{
  "n_layer": 12,
  "d_model": 128,
  "n_head": 2,
  "n_kv_head": 2,
  "head_dim": 64,
  "d_mlp": 448,
  "vocab_size": 1809,
  "activation": "gelu",
  "norm": "layernorm",
  "norm_place": "pre",
  "norm_eps": 1e-05,
  "positions": "alibi",
  "qk_norm": false,
  "attn_scale": 0.125,
  "bias": "all",
  "tie_embeddings": false,
  "parallel_block": false,
  "init": "normal",
  "init_std_qkv": 0.024,
  "init_std_o": 0.0049,
  "init_std_up": 0.024,
  "init_std_down": 0.0049,
  "optimizer": "muon",
  "lr": 0.00908,
  "lr_mult_o": 1.5,
  "lr_mult_down": 2.0,
  "beta1": 0.93,
  "lr_head": 0.00634,
  "warmup_steps": 200,
  "schedule": "wsd",
  "decay_fraction": 0.411,
  "decay_shape": "linear",
  "final_lr_fraction": 0.02,
  "batch_tokens": [8192, 16384],
  "seq_len": 512,
  "doc_mask": false,
  "train_tokens": 137800000,
  "steps": 11641,
  "dataset": "wikipedia_en"
}
Each number is 200 + 20 x the weight over the matrix's rms, rounded and kept within 0 to 999. Layers, rows and columns count from 0.

# layer 4 MLP down, 128x448, rms 0.343, rows 120-127, columns 168-223
107,209,184,212,175,216,217,196,186,209,199,258,211,186,219,212,199,215,233,237,180,209,191,213,203,176,194,245,211,211,186,214,176,226,189,216,217,197,195,171,191,221,198,195,185,215,152,193,185,191,185,211,171,201,178,224
205,186,177,215,241,210,177,217,199,208,181,187,208,220,204,185,203,224,177,221,207,178,189,219,196,225,185,201,219,210,201,220,200,210,190,223,171,159,184,214,161,159,209,170,206,189,226,219,207,205,186,199,223,199,215,189
208,193,215,167,202,142,169,217,188,189,169,203,165,178,213,186,223,208,227,183,215,209,191,190,221,189,272,175,187,212,201,197,201,172,225,222,198,194,206,216,208,201,181,232,186,192,214,224,178,209,196,208,185,203,207,197
189,189,221,194,184,230,180,205,174,205,216,197,220,208,217,196,190,211,191,210,192,191,215,193,197,200,183,182,189,194,210,219,187,202,183,195,197,211,228,195,222,183,221,237,185,216,158,184,178,220,192,208,203,173,239,200
179,219,223,197,193,216,193,208,193,211,212,196,215,207,221,187,226,209,200,216,219,194,139,199,171,233,260,195,200,223,212,203,188,199,188,178,221,192,177,202,211,209,160,190,198,205,186,197,180,188,200,145,211,222,221,225
246,169,214,214,179,199,177,222,175,196,199,184,259,180,176,207,152,226,195,210,214,190,213,205,204,216,183,220,173,216,220,189,206,197,240,207,190,196,192,203,199,195,214,193,198,200,194,195,217,197,174,231,190,182,216,194
220,212,179,198,199,199,201,212,204,210,160,202,198,220,192,202,215,207,219,206,187,194,251,208,226,189,189,194,219,218,181,203,171,213,193,214,225,205,204,185,172,201,163,175,175,215,220,213,189,195,205,193,202,200,207,199
235,183,250,202,245,173,205,176,193,200,233,181,200,162,207,210,200,233,206,199,241,178,178,203,168,198,199,195,194,209,215,200,208,168,173,156,193,196,182,199,212,199,213,195,213,195,214,201,221,199,192,211,221,176,195,164